config.toml
d_mlp = 1024
norm_eps = 1e-05
qk_norm = false
parallel_block = false
weight_decay = 0.0
Each number is 200 + 30 x the weight over its row's rms, rounded and kept within 0 to 999. Layers, rows and columns count from 0. The size before them is the row's rms in percent of the matrix's.

# o: layer 2 attention output (transposed), 384x384, rms 0.0411, rows 117-127, columns 0-95
# v: layer 2 attention value, 384x384, rms 0.0461, rows 118-127, columns 0-95
# q: layer 2 attention query, 384x384, rms 0.0418, rows 128-153, columns 0-95
# k: layer 2 attention key, 384x384, rms 0.0421, rows 128-152, columns 0-95
o117,084,147,210,169,210,200,222,145,228,180,249,255,152,182,137,184,221,165,215,197,151,225,221,224,208,230,181,260,202,260,191,212,140,140,237,196,215,134,193,144,190,191,171,219,186,237,195,254,170,208,203,158,223,161,261,201,164,207,201,211,170,151,187,165,201,177,178,149,172,199,175,150,256,219,157,213,247,203,201,138,185,217,198,237,136,175,191,180,218,170,199,182,207,170,202,234,200
v118,080,164,199,203,214,209,203,236,180,228,212,180,189,178,195,232,206,190,172,215,182,167,181,147,219,166,202,183,213,221,167,219,205,177,179,168,221,189,175,170,208,168,229,179,226,155,215,167,189,194,249,188,157,236,217,151,193,215,228,169,175,181,178,226,244,205,158,182,247,153,244,168,189,153,244,248,187,173,229,208,205,207,206,228,138,225,249,171,135,212,250,190,224,141,159,240,162
o118,081,216,201,220,154,191,133,187,171,181,174,200,211,198,173,171,178,192,271,248,174,157,184,200,170,210,192,161,239,172,169,167,200,165,167,168,202,212,206,175,194,242,283,173,210,188,201,256,259,192,152,186,285,201,190,233,212,182,208,224,203,175,201,210,192,199,178,196,184,227,205,232,224,300,168,196,215,274,220,207,253,204,201,214,134,256,237,199,211,216,196,205,251,249,167,146,177
v119,074,222,231,239,237,212,151,228,221,246,140,214,222,182,227,180,254,166,247,206,176,233,195,199,225,156,198,156,208,209,203,185,227,185,218,143,219,165,255,179,172,230,205,189,248,247,171,176,245,236,171,206,171,176,219,186,187,209,192,151,199,184,181,198,216,163,183,178,134,153,180,202,199,229,148,156,227,225,170,207,158,197,202,194,237,188,239,181,219,195,264,211,194,195,187,239,185
o119,088,247,191,226,222,247,176,233,192,152,211,177,141,182,168,159,169,222,184,217,217,178,159,157,235,221,218,204,166,244,183,151,144,240,233,190,219,171,179,180,161,195,156,204,154,175,206,206,148,183,221,190,214,151,190,216,176,205,211,212,139,156,189,146,227,177,236,221,159,207,141,200,270,197,196,210,198,182,206,162,197,218,227,307,206,182,135,162,198,184,262,142,174,169,143,196,183
v120,071,209,168,258,195,250,186,239,241,268,187,208,232,205,172,230,221,150,242,232,141,195,213,161,227,143,183,147,205,216,172,172,192,230,252,143,191,174,243,194,232,223,195,247,181,241,160,236,222,238,239,233,220,241,163,218,242,174,235,230,194,231,163,233,175,222,202,195,169,214,206,220,223,176,177,178,208,179,158,202,190,190,214,176,187,192,223,209,203,186,237,190,148,185,225,192,191
o120,081,262,211,178,226,206,157,227,198,177,200,190,147,198,152,166,204,189,205,236,191,172,147,152,192,199,225,219,169,226,167,176,163,217,213,180,228,189,192,155,164,179,160,187,183,210,193,261,187,164,222,227,239,142,198,220,178,156,206,175,140,147,151,163,203,172,221,195,150,214,134,198,291,214,186,233,191,212,217,151,174,210,189,248,167,189,192,176,202,165,239,164,167,187,116,228,183
v121,087,207,235,175,223,196,217,192,223,214,219,138,274,181,180,162,233,184,191,225,186,200,197,224,223,180,189,204,217,225,237,172,183,158,239,209,204,137,186,176,183,210,221,224,204,220,197,210,160,219,169,305,204,183,194,229,185,176,233,220,233,193,196,173,209,212,228,168,225,257,185,187,186,228,160,250,258,223,194,190,179,191,189,211,275,234,126,247,155,215,225,149,208,207,188,168,180
o121,085,166,203,157,178,169,240,155,215,243,175,223,190,232,122,222,246,190,186,170,218,174,183,245,208,204,141,227,242,158,213,167,222,214,156,187,170,148,260,214,237,202,242,181,215,204,189,162,168,211,250,241,145,224,220,173,195,209,186,186,186,212,214,220,215,179,196,189,245,177,261,205,216,190,137,132,203,199,196,239,169,166,170,215,199,227,198,193,176,231,128,224,227,241,247,186,204
v122,082,237,207,177,235,145,216,188,214,202,215,190,229,182,197,206,209,161,174,163,154,224,223,227,163,169,220,254,192,216,182,209,209,241,202,220,197,179,219,149,184,214,199,215,187,160,194,207,243,169,219,236,215,256,233,208,195,168,239,235,202,176,212,151,235,162,192,236,169,242,196,179,183,236,244,165,250,222,164,183,251,209,173,165,218,149,142,224,216,227,146,154,204,201,187,237,164
o122,076,215,203,196,194,204,229,170,209,223,214,174,225,171,229,213,238,217,167,203,242,142,203,167,226,182,178,227,166,212,210,190,214,217,204,211,193,152,170,178,253,172,164,190,185,187,169,170,207,187,248,218,42,186,182,173,207,197,139,155,208,185,182,209,205,221,193,188,190,160,206,213,216,135,212,277,212,241,125,212,135,206,167,213,215,184,177,251,157,227,187,144,182,207,230,221,214
v123,073,150,198,204,234,193,170,174,210,157,191,174,189,233,236,222,184,213,243,184,242,233,189,241,225,176,175,235,227,224,174,232,219,203,179,198,245,251,133,200,202,180,236,211,181,184,195,197,217,236,217,229,216,222,218,154,241,159,244,171,156,151,220,213,235,170,253,200,217,162,163,179,174,235,192,238,174,212,150,168,206,238,213,189,231,166,206,218,224,202,154,242,167,180,183,178,244
o123,075,168,228,204,177,210,248,166,228,256,168,213,202,181,152,229,150,231,161,190,179,220,169,178,198,192,150,219,151,168,222,138,163,229,226,205,219,171,256,252,213,209,182,216,174,204,207,150,172,218,224,237,176,158,192,168,229,235,222,225,196,220,225,182,203,215,143,243,234,160,222,218,245,154,227,215,230,175,196,196,150,262,190,281,184,194,198,161,176,228,197,166,186,174,224,219,181
v124,078,212,174,145,177,183,208,172,170,174,258,244,205,198,223,214,167,221,201,245,230,179,177,217,140,247,208,229,191,222,235,232,187,178,173,238,222,246,189,211,165,179,165,175,201,192,229,181,171,198,174,266,184,207,187,199,160,240,230,210,199,213,224,209,202,234,206,178,209,116,185,180,215,158,222,241,223,226,202,199,240,169,194,231,214,245,153,205,197,226,158,226,200,201,207,191,237
o124,077,126,182,212,191,178,207,180,220,211,176,201,228,207,229,217,146,220,194,176,191,257,194,233,198,170,182,161,203,171,208,217,218,159,170,208,159,185,244,245,209,205,257,253,250,174,194,152,200,213,186,193,201,205,202,199,216,207,201,218,271,221,226,208,203,237,215,210,252,227,230,191,121,199,215,202,201,202,201,252,225,212,201,137,175,236,221,178,174,252,180,269,248,195,256,163,209
v125,077,225,207,202,211,183,195,229,204,254,208,165,158,183,216,228,175,237,315,231,172,238,174,170,250,178,204,208,182,174,224,207,205,213,230,174,190,216,161,195,246,197,184,183,199,211,251,237,135,196,201,197,173,200,154,151,226,202,133,213,214,169,241,245,187,182,174,219,189,175,206,192,219,153,163,171,179,158,194,170,232,192,201,227,164,166,216,184,212,204,231,190,175,206,189,226,222
o125,076,191,175,215,213,230,188,228,179,189,197,206,144,171,203,173,176,199,179,222,179,176,170,165,223,244,213,189,155,225,189,209,171,194,201,208,258,191,181,140,184,218,185,212,153,232,201,251,210,206,212,182,205,151,237,217,217,180,171,183,183,180,147,127,185,185,185,180,169,208,128,202,270,184,177,229,173,187,218,183,205,212,192,238,119,204,193,176,246,151,216,149,217,194,144,239,197
v126,075,194,233,218,205,289,169,167,209,219,195,218,198,189,205,221,170,216,202,217,144,170,178,196,203,217,209,165,190,204,213,188,236,185,143,197,229,265,173,161,219,218,203,218,204,192,183,202,212,168,244,157,173,161,177,197,227,152,164,200,199,232,140,208,210,206,220,197,203,149,208,145,223,184,213,210,141,191,215,174,149,203,203,177,164,149,252,204,180,201,186,186,178,168,221,184,171
o126,079,294,271,247,224,158,139,233,202,207,219,218,140,169,194,220,232,249,194,233,220,184,170,235,239,185,154,255,152,205,185,152,166,211,246,186,209,171,248,259,176,200,130,175,213,194,184,262,214,218,225,201,263,195,160,202,169,188,216,167,191,168,164,183,193,176,233,157,134,234,159,193,228,169,241,175,186,185,217,227,147,213,179,274,197,190,187,144,212,217,193,164,227,157,156,197,193
v127,082,205,153,171,191,239,252,221,193,173,170,159,185,162,189,164,202,240,159,202,129,206,190,178,178,224,207,173,219,219,196,174,164,161,171,179,212,189,163,222,216,205,220,201,191,217,186,253,205,212,124,264,194,144,223,222,211,229,176,197,198,195,212,207,145,197,201,164,183,227,178,253,223,200,201,235,273,182,225,179,166,169,222,167,172,188,169,204,220,195,202,201,203,235,193,204,127
o127,086,183,143,184,174,163,222,192,171,154,217,196,183,259,188,171,277,171,176,214,228,237,198,199,183,218,197,188,202,199,194,227,222,193,200,190,161,196,208,157,228,216,190,228,195,196,190,254,164,191,217,225,255,193,241,248,209,197,145,253,216,208,205,193,251,191,221,154,190,202,181,172,300,209,151,170,175,166,203,219,190,216,202,118,166,204,203,182,225,239,207,266,204,251,223,240,185
q128,107,172,243,179,193,201,212,236,222,200,152,173,219,180,235,230,161,206,203,161,193,215,229,170,209,221,183,178,219,134,228,191,209,205,201,161,242,263,159,260,184,185,134,150,233,155,225,195,165,176,201,161,187,204,225,143,221,193,170,128,190,249,193,173,243,191,200,266,176,212,201,195,187,235,183,152,182,205,141,195,193,229,247,199,161,186,225,209,217,189,221,242,218,177,233,194,159
k128,096,221,202,251,235,193,202,183,151,198,213,196,178,208,239,186,203,156,241,255,224,245,228,185,149,241,185,229,193,235,151,217,247,217,179,183,135,205,248,185,175,225,206,207,142,229,200,163,173,221,246,197,211,192,210,213,167,240,196,234,188,241,218,233,176,238,245,207,240,151,186,181,167,228,218,255,228,153,184,165,201,214,227,236,213,195,165,196,233,193,111,158,105,178,258,221,165
q129,089,181,198,197,171,204,192,259,182,217,162,257,168,187,219,248,170,186,192,213,164,208,158,212,187,238,250,180,192,229,227,176,189,173,158,152,196,183,178,208,162,218,167,235,223,212,189,209,180,194,183,219,216,179,202,192,168,223,203,159,200,204,177,217,235,166,245,259,182,202,171,259,218,225,195,204,170,238,184,181,198,203,200,177,180,190,188,209,148,187,160,238,209,165,163,181,185
k129,096,157,194,235,150,224,193,165,215,174,222,236,220,223,224,197,211,229,218,188,190,221,182,186,191,135,159,219,199,219,224,169,232,220,197,216,216,210,229,194,211,159,115,126,198,173,176,212,174,153,170,174,187,167,190,194,221,278,217,189,178,194,187,256,217,183,195,206,180,203,180,145,169,163,155,152,172,198,161,231,224,177,197,209,168,214,183,199,207,253,229,218,209,165,208,250,223
q130,105,227,168,233,209,206,233,212,169,148,248,192,208,194,153,232,205,183,172,210,234,238,251,195,157,204,255,157,239,233,231,218,269,184,216,244,213,195,210,192,173,191,220,212,170,214,217,225,225,258,192,196,220,248,171,240,222,234,171,230,247,230,236,224,186,200,245,218,238,167,242,229,241,195,200,223,217,139,219,230,168,224,173,199,217,217,160,200,197,217,167,146,195,217,156,253,223
k130,098,209,160,228,154,207,175,216,159,238,229,158,217,229,169,193,191,213,173,210,179,160,129,197,224,158,258,196,156,203,215,219,156,150,250,189,178,117,177,166,177,165,209,201,199,201,170,206,214,194,204,266,172,244,257,226,201,221,273,163,197,168,162,177,206,228,209,220,193,206,178,198,226,222,208,219,204,254,201,180,158,153,210,181,139,183,186,184,163,191,208,242,257,217,117,203,219
q131,095,180,203,209,188,217,181,165,218,234,185,191,193,204,194,200,202,201,251,158,202,251,203,248,157,216,159,174,173,206,191,221,221,220,182,159,257,206,201,186,262,241,202,229,205,191,208,252,218,206,255,143,226,203,188,221,248,169,200,241,190,151,208,188,199,169,177,169,193,177,201,159,156,168,213,145,166,189,203,197,199,228,223,209,222,219,243,202,178,191,189,176,213,215,211,265,191
k131,098,237,212,224,229,197,259,200,182,163,202,212,193,174,205,253,196,160,191,213,212,223,242,197,256,209,237,214,219,242,183,211,203,172,251,214,181,231,223,246,201,227,208,195,207,206,197,162,193,188,190,236,191,171,224,129,166,175,195,225,181,222,147,243,230,230,208,163,158,134,200,205,205,211,226,194,213,123,147,199,186,237,206,232,182,213,199,200,192,210,153,182,185,162,260,189,216
q132,101,101,148,195,165,185,213,174,182,242,175,166,251,232,160,180,217,210,212,173,192,236,267,190,168,182,206,170,203,164,246,180,177,217,204,184,272,182,207,153,225,165,187,217,182,212,197,192,205,182,236,149,248,195,212,239,186,207,224,187,240,233,183,151,197,178,177,201,199,208,242,217,190,199,202,220,191,217,167,174,198,180,174,132,192,216,260,241,183,211,243,196,250,219,165,200,227
k132,109,232,260,249,176,171,208,99,236,148,221,205,171,250,223,251,243,196,239,182,228,196,241,219,197,189,175,227,225,200,147,126,233,206,182,229,263,271,243,195,231,237,176,200,221,226,199,200,210,206,169,182,239,152,196,162,219,224,175,182,137,192,191,248,193,224,169,200,163,161,213,226,232,216,229,157,201,85,170,216,208,192,217,218,217,186,197,157,193,211,160,204,139,140,249,202,177
q133,108,234,262,172,188,156,208,262,213,122,201,197,155,198,228,203,206,208,193,243,229,236,157,198,268,214,219,211,199,262,201,229,180,152,197,139,149,272,227,228,163,182,156,247,185,198,167,233,195,189,148,227,186,163,198,155,197,220,222,196,190,193,255,268,217,236,212,232,254,172,217,173,224,219,204,145,226,153,194,212,242,236,226,177,146,192,179,165,199,167,168,205,152,120,201,224,218
k133,103,217,176,228,169,222,184,140,198,202,203,184,200,218,196,182,166,204,176,215,159,223,184,223,165,190,190,172,248,186,188,166,228,235,208,249,244,235,240,208,224,137,185,176,147,222,204,209,214,166,191,184,193,222,198,244,198,180,186,225,248,197,161,178,223,218,237,204,196,214,205,244,193,205,222,169,200,237,183,199,143,188,137,171,240,214,216,206,164,194,232,174,240,246,140,184,208
q134,108,238,177,191,234,233,170,168,182,244,236,243,251,270,224,146,210,201,141,191,172,196,212,189,221,137,246,184,224,267,158,166,177,244,172,204,186,196,228,231,215,250,208,224,208,232,198,202,190,232,198,220,189,190,155,207,193,183,229,191,203,156,250,235,151,223,225,182,183,220,173,271,271,126,156,217,231,220,223,204,201,224,193,249,233,152,146,230,241,214,214,152,223,202,178,203,214
k134,102,187,163,174,163,170,206,202,227,252,204,184,197,114,196,140,139,250,175,185,255,211,153,210,206,199,177,217,185,186,189,231,182,206,228,246,239,182,180,195,155,189,217,236,191,198,182,210,238,213,181,197,192,163,189,206,203,169,216,243,268,163,223,137,238,223,171,210,191,226,200,215,158,214,143,205,196,245,224,244,186,196,167,151,202,173,172,96,226,153,182,208,229,245,159,219,172
q135,091,155,210,234,181,199,269,229,194,169,179,206,176,192,188,215,169,184,205,206,167,183,160,204,181,230,171,204,202,191,242,239,205,183,204,163,217,198,249,195,196,169,172,173,189,174,188,204,171,235,183,207,155,204,233,172,211,267,219,192,227,213,219,166,197,172,167,224,141,169,233,214,245,215,202,211,177,207,178,245,221,213,174,170,130,197,193,191,216,208,253,233,216,164,226,180,260
k135,087,212,169,220,175,221,136,145,221,155,235,238,236,181,203,181,195,220,237,173,136,196,157,200,186,174,197,163,225,206,218,183,202,231,190,209,220,228,232,208,225,156,160,195,209,212,153,195,190,212,208,177,203,220,208,218,235,179,215,272,159,202,163,210,215,218,212,207,170,201,166,191,219,181,239,186,168,230,187,191,204,237,194,250,217,204,213,251,215,188,211,173,236,242,216,229,233
q136,106,233,198,208,190,144,249,212,208,148,194,196,212,166,228,233,201,201,209,181,233,238,212,178,206,188,201,183,196,189,208,206,193,197,180,178,206,222,227,254,169,170,256,230,224,171,206,210,221,257,217,218,170,174,200,194,159,220,229,209,160,207,205,265,253,228,251,229,198,152,222,220,231,186,203,180,220,170,199,236,186,176,169,158,148,142,119,199,164,143,167,202,135,157,161,214,237
k136,123,195,175,171,169,166,177,248,175,206,261,138,193,218,208,181,184,246,140,198,140,156,125,191,223,158,210,183,230,191,227,200,138,161,180,242,211,162,244,188,198,148,184,199,197,222,202,224,179,155,138,215,172,214,246,195,188,235,182,210,167,228,212,172,194,191,180,238,203,242,231,202,244,213,186,189,154,238,218,207,207,217,230,180,206,219,170,171,209,168,253,197,209,255,143,205,249
q137,098,139,202,177,137,197,239,173,248,181,190,178,210,218,199,187,189,236,195,159,226,184,212,260,195,217,119,206,244,106,178,207,231,191,151,157,221,189,216,153,213,191,222,158,192,188,205,178,222,180,236,201,212,254,239,191,185,197,197,225,152,213,211,153,183,228,120,194,200,210,217,175,183,208,224,259,174,210,169,205,170,218,175,179,213,212,206,213,162,179,237,201,218,252,207,191,193
k137,083,186,191,217,214,209,202,165,151,152,232,225,181,230,211,255,237,144,262,216,153,162,195,158,148,209,222,196,218,180,226,188,156,195,165,174,186,238,140,207,208,190,159,126,175,203,206,195,215,227,154,170,197,217,228,201,179,218,117,198,169,225,193,213,181,205,213,167,175,216,212,155,217,162,256,149,159,189,185,181,224,148,254,250,203,194,277,190,175,207,183,198,176,209,191,223,195
q138,103,208,239,204,226,203,170,260,181,235,213,169,222,191,215,193,169,202,184,140,243,178,226,171,243,235,231,193,156,286,165,192,110,164,256,172,212,187,185,236,192,237,248,231,199,242,223,183,152,225,197,235,197,188,215,183,169,188,248,203,175,175,146,220,226,194,228,229,167,201,202,145,221,196,166,163,196,194,219,199,173,218,215,213,187,137,181,204,213,220,207,170,189,159,175,197,201
k138,091,207,133,195,233,202,188,217,173,210,183,185,171,208,177,125,141,180,226,212,127,214,201,223,212,172,196,262,196,229,224,190,217,167,196,232,201,177,211,175,227,185,228,244,236,223,187,164,205,185,195,148,192,197,158,176,249,216,219,171,170,168,224,195,170,220,188,183,183,209,212,249,172,184,215,239,219,211,231,243,166,191,181,198,225,152,207,165,168,181,216,185,243,207,189,200,160
q139,090,194,164,174,199,229,184,233,180,181,187,267,183,184,169,151,208,182,182,221,198,209,183,211,187,143,176,177,183,178,220,171,215,202,216,170,190,171,232,183,207,253,214,211,237,218,247,192,217,224,184,234,212,159,244,215,205,173,234,211,201,213,177,146,217,188,167,260,231,247,175,193,196,173,174,216,174,183,194,154,192,151,207,220,139,220,178,225,217,227,192,201,218,254,226,166,181
k139,097,182,236,218,195,204,177,153,197,216,207,221,210,235,200,245,211,184,230,188,210,207,206,177,175,227,162,215,172,265,167,210,241,225,204,211,148,208,194,221,201,174,228,160,180,169,171,135,166,224,259,235,208,231,209,205,199,260,159,233,239,192,178,195,227,208,257,172,224,137,196,226,169,192,190,198,187,135,193,164,208,191,209,226,223,176,199,164,189,192,135,190,208,182,238,179,187
q140,088,152,161,228,215,211,205,232,188,216,178,184,197,252,169,168,208,180,187,181,155,154,193,214,177,151,186,191,196,216,205,150,185,228,184,180,203,140,229,232,160,221,193,211,226,242,207,184,218,211,189,258,193,191,232,221,246,172,272,251,189,213,191,159,195,164,173,203,194,238,191,261,217,138,177,229,217,163,220,195,201,192,209,172,180,198,197,201,235,214,232,245,231,195,217,206,183
k140,138,202,189,189,209,274,212,144,207,230,162,225,176,177,144,239,200,152,231,207,252,206,264,174,165,257,165,231,182,192,179,173,268,213,171,201,208,205,191,170,201,202,185,174,183,176,194,133,221,203,255,164,207,147,206,220,214,195,135,165,208,219,172,201,201,191,207,224,173,188,186,197,200,124,147,159,212,163,185,176,194,161,240,211,256,238,203,222,205,215,161,177,203,221,240,186,173
q141,090,208,165,204,236,245,218,168,158,158,163,237,184,213,201,179,198,162,150,177,186,208,165,191,248,163,218,213,172,242,278,157,208,248,199,229,235,193,211,192,148,232,205,224,271,147,167,267,263,123,112,218,178,228,130,194,256,217,241,155,219,187,227,186,203,227,187,224,254,209,183,149,225,173,187,184,251,152,243,174,203,186,210,165,175,166,221,175,235,193,237,211,228,201,203,235,226
k141,101,131,218,234,246,208,136,225,251,184,209,232,192,186,152,219,199,241,240,167,228,187,240,208,170,196,157,210,216,147,167,252,225,248,143,170,199,241,203,148,192,215,176,164,226,169,171,226,232,197,215,181,225,203,191,245,239,154,186,189,208,214,176,198,156,143,207,206,165,204,202,204,217,139,218,216,163,181,165,233,166,216,210,245,246,225,208,228,211,236,188,216,133,180,163,178,187
q142,094,242,139,204,194,167,231,235,194,191,224,132,234,219,214,198,197,171,169,228,153,239,224,226,242,252,199,213,193,221,207,279,190,190,195,204,231,232,244,168,214,186,157,236,185,176,169,221,169,196,242,212,197,202,156,197,142,228,215,235,163,220,217,287,232,213,191,147,229,204,251,199,167,216,166,225,150,205,175,240,189,186,171,142,216,191,152,210,199,172,203,195,218,185,216,233,173
k142,088,200,222,148,248,187,241,213,179,200,243,165,186,237,192,195,173,193,173,220,210,199,228,210,225,220,244,173,171,260,181,169,183,204,196,236,196,173,234,169,166,235,238,230,200,238,167,235,171,178,191,202,210,182,193,208,228,206,220,164,229,207,246,201,203,174,196,219,198,196,182,206,176,210,207,232,225,209,258,213,114,252,214,184,133,181,208,209,216,221,235,229,206,143,151,166,185
q143,145,243,233,150,203,175,230,223,209,162,248,180,224,172,197,198,172,179,179,196,235,176,148,220,226,171,258,214,227,263,198,252,184,202,239,229,195,183,173,219,170,191,198,252,206,205,221,245,207,246,200,261,166,181,199,200,227,190,239,210,195,241,248,235,172,234,227,202,238,175,161,238,202,229,200,222,241,204,247,232,207,239,138,157,180,140,138,191,215,152,197,197,201,196,189,247,200
k143,069,224,152,151,201,224,195,219,202,192,224,154,177,195,230,162,178,167,205,191,140,187,210,225,236,240,236,221,183,283,220,197,156,186,157,206,172,132,205,205,187,192,228,255,190,224,259,180,199,172,236,205,224,236,176,191,171,218,235,215,195,164,191,208,180,194,146,231,225,214,208,206,210,191,213,172,187,175,212,214,161,248,192,173,191,219,222,215,168,233,198,185,186,213,207,213,225
q144,103,200,233,180,153,167,236,208,205,223,186,151,153,212,205,215,187,155,171,196,228,189,225,155,209,237,219,204,172,183,216,227,157,167,230,181,173,209,182,172,205,180,202,163,163,194,202,184,149,201,155,161,215,235,230,179,275,214,236,169,131,211,232,221,243,217,213,123,195,267,211,234,172,198,219,143,142,185,242,191,253,249,159,170,228,171,243,266,202,180,228,192,205,222,191,184,180
k144,105,221,144,198,269,182,222,156,137,188,236,268,223,235,179,207,220,246,189,202,214,257,255,238,212,197,193,170,196,211,188,185,201,204,266,180,231,220,186,187,260,201,178,193,205,171,193,179,230,180,201,187,245,203,186,228,219,206,243,197,180,158,233,149,163,185,194,220,179,151,170,187,212,194,201,236,178,239,199,177,218,184,204,192,190,218,241,228,182,228,172,217,243,216,189,195,159
q145,136,265,247,137,210,188,264,241,223,193,227,176,226,229,256,186,147,212,139,236,189,172,187,222,239,215,237,232,244,220,183,221,194,190,192,201,164,185,180,209,184,202,221,204,213,199,184,256,189,229,193,233,140,260,191,186,207,198,231,232,234,248,223,190,205,234,208,173,216,212,215,216,179,237,203,203,234,232,222,242,174,236,145,189,207,147,152,214,157,140,209,169,203,186,139,171,204
k145,067,147,182,236,226,192,226,213,221,232,189,188,136,275,231,199,192,202,196,242,108,182,218,206,223,176,215,230,196,243,164,226,230,173,156,190,181,135,228,164,257,240,223,137,206,178,254,175,204,218,187,188,274,187,253,217,210,232,169,204,216,207,215,217,229,239,183,220,203,206,177,184,153,163,198,224,154,186,229,170,206,206,218,198,224,231,239,196,160,232,236,223,216,209,228,200,164
q146,100,247,202,203,192,186,258,203,220,186,236,133,124,206,284,234,185,219,193,180,215,172,240,171,210,225,181,211,215,165,180,253,220,194,175,217,145,213,184,219,186,170,222,209,248,223,271,191,219,265,161,248,131,250,175,190,142,230,185,147,209,216,242,209,146,204,234,145,203,205,160,186,189,222,189,111,195,179,197,259,138,213,182,168,199,193,209,213,196,133,172,171,176,177,227,225,202
k146,092,201,188,243,261,231,203,225,159,232,197,240,165,215,173,181,211,190,203,194,129,222,162,186,262,203,202,213,217,198,246,160,143,195,234,212,203,192,200,142,165,183,227,170,205,209,210,187,173,224,221,175,246,242,241,202,195,198,246,143,135,157,236,187,132,211,196,153,185,228,240,175,210,175,240,229,214,216,242,133,197,200,177,203,175,217,183,222,216,197,178,202,182,226,172,145,155
q147,101,170,205,246,206,202,168,285,259,209,190,202,222,166,224,265,224,220,224,157,220,269,223,191,181,220,179,210,164,206,231,257,149,167,237,211,249,161,204,210,213,195,235,211,239,193,170,247,193,222,142,161,215,233,240,206,233,186,231,171,184,223,214,170,264,211,196,193,191,188,201,166,224,218,205,177,164,200,155,190,187,185,162,215,153,216,173,219,153,153,171,155,184,207,161,217,217
k147,102,197,207,195,216,158,196,208,178,204,257,248,187,230,231,138,168,238,176,235,200,175,182,210,233,178,221,181,235,202,215,185,195,195,151,177,175,236,260,211,164,134,249,164,226,191,156,164,198,184,197,220,206,220,123,190,254,226,246,234,225,232,238,238,172,195,217,160,227,182,242,209,227,181,205,183,190,200,230,203,179,243,201,195,176,192,248,180,247,213,226,205,231,204,173,260,185
q148,111,212,142,167,173,211,176,274,211,148,225,211,206,204,176,170,223,198,203,219,204,174,246,272,261,168,203,183,221,196,234,189,224,247,168,255,181,207,206,223,204,215,211,218,191,249,163,173,181,226,221,244,246,186,198,167,159,179,232,215,181,200,198,164,204,147,176,123,190,232,162,240,208,191,238,167,214,234,211,223,187,204,169,243,192,174,192,208,215,237,189,208,195,175,210,222,211
k148,118,180,165,202,233,234,185,132,140,253,139,224,181,186,158,225,188,155,264,197,219,211,201,211,149,217,172,209,192,233,169,121,210,228,184,152,170,179,210,203,161,191,235,196,172,168,195,200,160,190,198,196,153,187,222,216,207,184,163,135,177,161,145,211,255,156,212,193,167,208,254,181,179,215,162,172,252,203,198,195,205,227,245,166,229,174,247,222,213,178,197,169,209,183,277,191,165
q149,103,236,232,205,189,225,214,195,235,183,184,216,181,182,190,188,195,206,179,233,222,142,151,141,206,208,183,211,220,199,206,201,180,139,207,172,189,190,187,186,214,183,220,165,241,201,176,185,195,218,196,153,191,239,195,207,191,162,179,248,184,160,230,202,251,183,170,186,243,216,238,217,218,229,214,157,146,210,237,206,175,225,230,198,183,235,270,174,197,240,230,213,205,195,189,238,216
k149,103,143,228,205,207,236,192,180,163,160,147,225,209,188,139,229,185,184,230,189,179,193,254,215,196,197,193,200,142,217,179,210,176,161,220,166,136,235,202,177,237,246,173,230,226,151,166,187,201,200,206,178,221,210,244,170,212,175,216,172,216,186,128,223,226,245,200,258,200,197,192,231,190,203,204,268,174,176,194,182,181,182,188,162,200,218,179,194,228,194,210,188,185,205,179,155,185
q150,098,194,190,201,217,245,217,242,181,183,146,210,231,194,226,158,215,189,210,186,192,226,255,203,193,152,181,226,224,192,180,177,144,230,182,182,160,208,220,196,256,250,231,176,236,204,204,193,209,232,169,224,215,210,224,160,194,206,224,217,192,235,208,167,221,174,156,198,248,216,211,198,226,174,203,210,210,238,165,206,187,205,147,168,180,179,201,194,237,210,230,239,171,176,223,175,212
k150,098,145,225,257,242,258,189,240,221,156,229,192,183,227,157,224,179,185,220,202,193,192,201,188,190,228,116,208,216,195,226,179,262,205,217,192,152,212,180,184,250,211,204,164,162,157,161,181,197,169,191,195,209,168,221,266,211,157,119,209,191,186,209,219,213,166,173,154,179,184,188,202,187,166,179,215,197,193,174,212,193,218,181,221,251,189,257,202,247,199,226,208,240,240,187,254,219
q151,100,179,196,206,184,139,210,213,199,182,207,177,228,182,202,188,169,161,209,203,173,201,228,242,233,284,209,226,234,200,188,215,227,210,190,164,199,191,156,194,218,155,215,189,162,183,199,216,197,191,224,175,215,209,194,196,182,205,160,219,204,223,170,269,169,240,141,98,200,213,216,221,174,204,225,230,173,199,203,165,201,233,175,124,233,164,199,166,142,168,147,186,166,206,219,213,143
k151,097,259,183,161,179,166,197,228,220,247,185,169,178,164,245,213,171,179,220,162,255,233,244,170,191,187,246,198,194,241,173,195,158,188,193,196,209,165,247,213,222,263,183,191,241,211,221,243,167,201,218,251,243,166,206,259,207,210,212,194,189,184,211,209,147,189,222,197,182,187,229,201,177,172,160,195,238,216,209,198,171,231,234,215,198,234,184,250,205,203,191,193,211,137,244,229,216
q152,104,138,189,200,224,187,216,191,211,121,209,179,186,146,150,186,177,209,184,195,177,214,176,163,190,192,199,159,162,221,214,182,228,184,215,230,172,197,200,204,183,214,201,248,193,207,228,239,193,220,187,219,224,186,244,261,151,209,207,202,229,168,241,188,127,210,184,220,182,214,168,171,170,205,211,248,177,184,196,200,180,161,226,206,161,201,166,136,255,253,168,188,196,212,176,186,198
k152,106,293,178,101,145,223,229,179,198,227,173,201,214,217,227,253,206,166,251,191,214,156,238,233,237,211,228,182,232,231,159,126,210,193,211,235,190,184,224,249,189,180,193,203,204,241,224,169,217,197,232,181,137,150,207,202,163,237,181,221,174,215,235,206,224,170,202,227,217,185,204,250,179,173,169,177,231,249,201,168,173,215,197,198,243,212,165,255,205,196,231,210,205,167,228,140,220
q153,103,235,215,215,190,209,229,227,166,165,213,146,191,280,204,221,205,212,194,215,171,189,183,141,191,269,277,164,209,221,198,176,219,166,213,216,193,193,147,155,184,170,233,193,254,168,215,237,233,222,128,235,162,202,223,215,200,198,167,182,213,162,192,164,209,181,178,139,231,203,223,192,190,208,207,170,158,221,203,185,235,218,256,239,191,206,223,284,237,227,246,216,199,252,194,202,203